Weights of a small transformer language model.
Size: 9 layers, 4 heads of 64, MLP 576 SwiGLU.
Training: 115M tokens, 14087 steps.
Each number is 128 + 32 x the weight over its row's rms, rounded and kept within 0 to 255. Layers, rows and columns count from 0. The size above them is the row's rms in percent of the matrix's.

# layer 2 attention value, 256x224, rms 0.0428, rows 179-184, columns 0-111
size [ 95  91  91 100 102  98]
[[144 158 169 135 176 121 174  79 144 118 113 129  84 122 101 105 171 151  95 157 132 138 175 109 184 110 120 127 148 148  83 151 105 171 179 127 167 164 146 102 129 168 149 132 123 120  88 181 134 160 157 126  97 175 232 109 128 130 100  41 140  94 152  83 135 105 122 144 121 128  83 130 143  71 122 178 128  79 144  87  87 108  94 115 139 166 110 125 182  95  84 106  85 161 114 143 176 130 126  71  66 163 142  92  81 146 104 174  95  52  87  83]
 [160  80 142 205 125 148  63  88 128 103 186 126 132 200 137  75  89 136 163 160 124 179 122 119 166 106  94 130 125  91 118 159  90  95  68 138 108 115 134 104 168 114 128 144 112  90  67 134  59 116 148 123 108 119 120 155 101  75 144 133 125  73 138 134 138 141  93 130 158  42 169 152 161 121 101 120 152 154 118 118  93 181 134  75  88 155 120 126  73  89 156 122 146 138 173 113  88 159 131 157 177  88 120 158 111 104 133  94  88 152 121 129]
 [142 157  89 133 149 127  51 156  89 139  97 104  67 150 126 122 150 153 108  97 110 127 156  93 114  65 127 108 151 125  23 212 121 149 180 129 117 114 128 119 168 126  99 156 122 124 131  92 153 161 161 125  95  87 107 112 126  93 106 125 105 129 136 128 149 171  60 146 124  66 101 151 147  82 120 157 148 186 150 142 174 125 158 106  96 170 144 138  92 133  72 166  59 153 149 168 127 130 151 120 109  76  94 145 201 102 115 148 108 165 167 123]
 [167 148 116  93 163 206  75 162  56 101  59 103 129  88  89 167 141  54 143 161 149 164 157 116 117 181 107 144  91 144  75 156 113 123 114 144 151 150  75 110 181 135 157 168 116 124 118  67 131 156 145 108 128  93 115 180 177  64 155 161 158  73 150 126 112 112 106 104 144 129  65 162 120 146 149 199 112  87 145 193 184 155 121  97  92 137 113 176 123 171  98 148  76 101 158 118 186 106 140  63 136  87  98  78 146 146 115 144 122 132 145  90]
 [ 92 128 174  81 162 127 113 130  77 146 130  88 100 133  95 129 182  69 164 102 120 119  91 116 131 165 206 156 192  99 120 128  99 126 109 124 180 101 102 125  80 117 161 146 194 139  67 137  98 101  88 127 119 179 208  91 117 134 143 111 155 196 115 163  75 136  66 149 196  93  69 104  95 165 179 121 144 128 182  90 110  97 146  92 106 119 179 118 108 133  77  92 167 147  76 149 145 102 128 130 103 149 118 137 106 139  82 176 139 101 169 142]
 [151 143 153 142  84 193  93  96 158 142  88 138 131 138 119 178 153 148 158 125 177 180 134 177 103 140 120  97 134 166 137  65 154 162 170 177 128 130 158 134 143 140 102 136  93  85 102 159 149 146  99 127 164 148 148  63 113  95 107 116  37  70 102 104 130 126 139 130 103 117 175 152 154 158 140 108 139 137  95 158 120 111  91  88  69 123 149 178 110 117 156 163 149 164 136  84 114 125 139 134 105 107 115 107 186 176 161 159 100 122 159  89]]
# layer 2 attention output (transposed), 256x224, rms 0.0532, rows 179-184, columns 0-111
size [ 95  90  96  99 102 100]
[[ 69  81 110 126 175 157 111 131 140 182 135 185 129 132 107  62  94 133  92 161 139 143 142 115  75 138 118 109 168  70 148  82 144 143 157 146 118 148 137  80 107 185 143 150 152 172 129  72 120 134  87 180 101  92 153 148  86 124 154 133 162 107 131 123 115 133 135 182 101 129 165 125 127 117 173 189 139 123  67 128 159 122 109 154 120 129 140 166 127  83 112 124 126 135 137 153  83 111 190 169  60 166 134 223 113  68 153 108  82 160 117 139]
 [152 150 145 103 145 111 158 101 128 172 181 104 115 102 132 143 194 160 133 136 166 156 114 123  81  88 170 104 134 103 143 172  86 172  87  54 172  90 171 131 187 123 104 121 179 133 159 159 144 157 182 106 190 172 116 186 101  76 110 198 102 114 147 152 183 155  95 186 150 159 128  77 129 158 122 116 126 107 137 125 112 130 172 117 142 150 199 106 134 147 175 158 129 138 152 150 125 145 151  73 137 100 123  73 131 161 145 114 143 126 115  82]
 [108 143 172 102 162 148 129 104 140 111  59 166  95 147 103 143 148 119 139 146 191 149  88  89  96 139 141 123 161 194 129 120 149 140  95  85 171 100  81 142 106 124 150  65  98 159  75 146 128 153 126 142  85  50 141 125 126 131 141 134 135 127 109 180 183 130 123 148 121 130  96 121 183 156 129 147 140 141 128 140 160  95  78 132 165  72 180 103 196 135 180 169 110 104  95 125 102 150 133 155 172 143 105 115 114 119 139  85 121 143 158 140]
 [135 180 145  73 103 195 189 163 181  97 146  98 150 170 157 136 142 112 156  68 121 127 102 112 144 110 167 105 118 104 136  92 142  98 173 126 177 128 118 150  94 106  87 119 122 124  80 137 160 106 124 148 113  79 126 127 107 139  85 117 161 141 165 197 186 103 150 165  66 131 133 163 146 152 110 198 103 122 100 149 111 141 153 117 166 139 183 100 171 160 118 125  92  96 138 131 131 109 104 168 133 182 117 153  91 169 131 139 139  97 147 140]
 [137 183  85 143 134 177 137 138  70 108  92 156 122 150 138 121  87 182  96 116 120 121 106 138 184 128 139 126 144 103 123 146 143 138 142 146 153 142 106 118 143 184 172 167 119 174  92 179 113 137 127 155 137 140 133  82 109 192 113 162 127 165 149 124 140 106 129 126 159 180 180 160 145 159 129 148 150 109 106 180  63 139 119 119 139  67 148 148 106  80 180  77 136 114 119  93 174 142 116 104  79 147  96 177 181 108 153 123  95 148 108 169]
 [130 132  84 159  82 133 196 107 127 202 159 145 133 184 111  54 105  48  91 118 126 161 144 102 121 115 117  48 153 158 167 120 121  96 121  86 176 119 124 128 170 115 135 130 115 159 152 185  79  89 132 128 130 110 150 190 115 118 129 124 133  91 136 172  91 134 108 119 215 200 134  70  85 149 165 118 175  96  70 136 125 143 193 179 104 144 172 168 121 100 124 186 106 129 163 139 139 175 133 151 133 100 147 124 141 137 122 119 122 159 188 104]]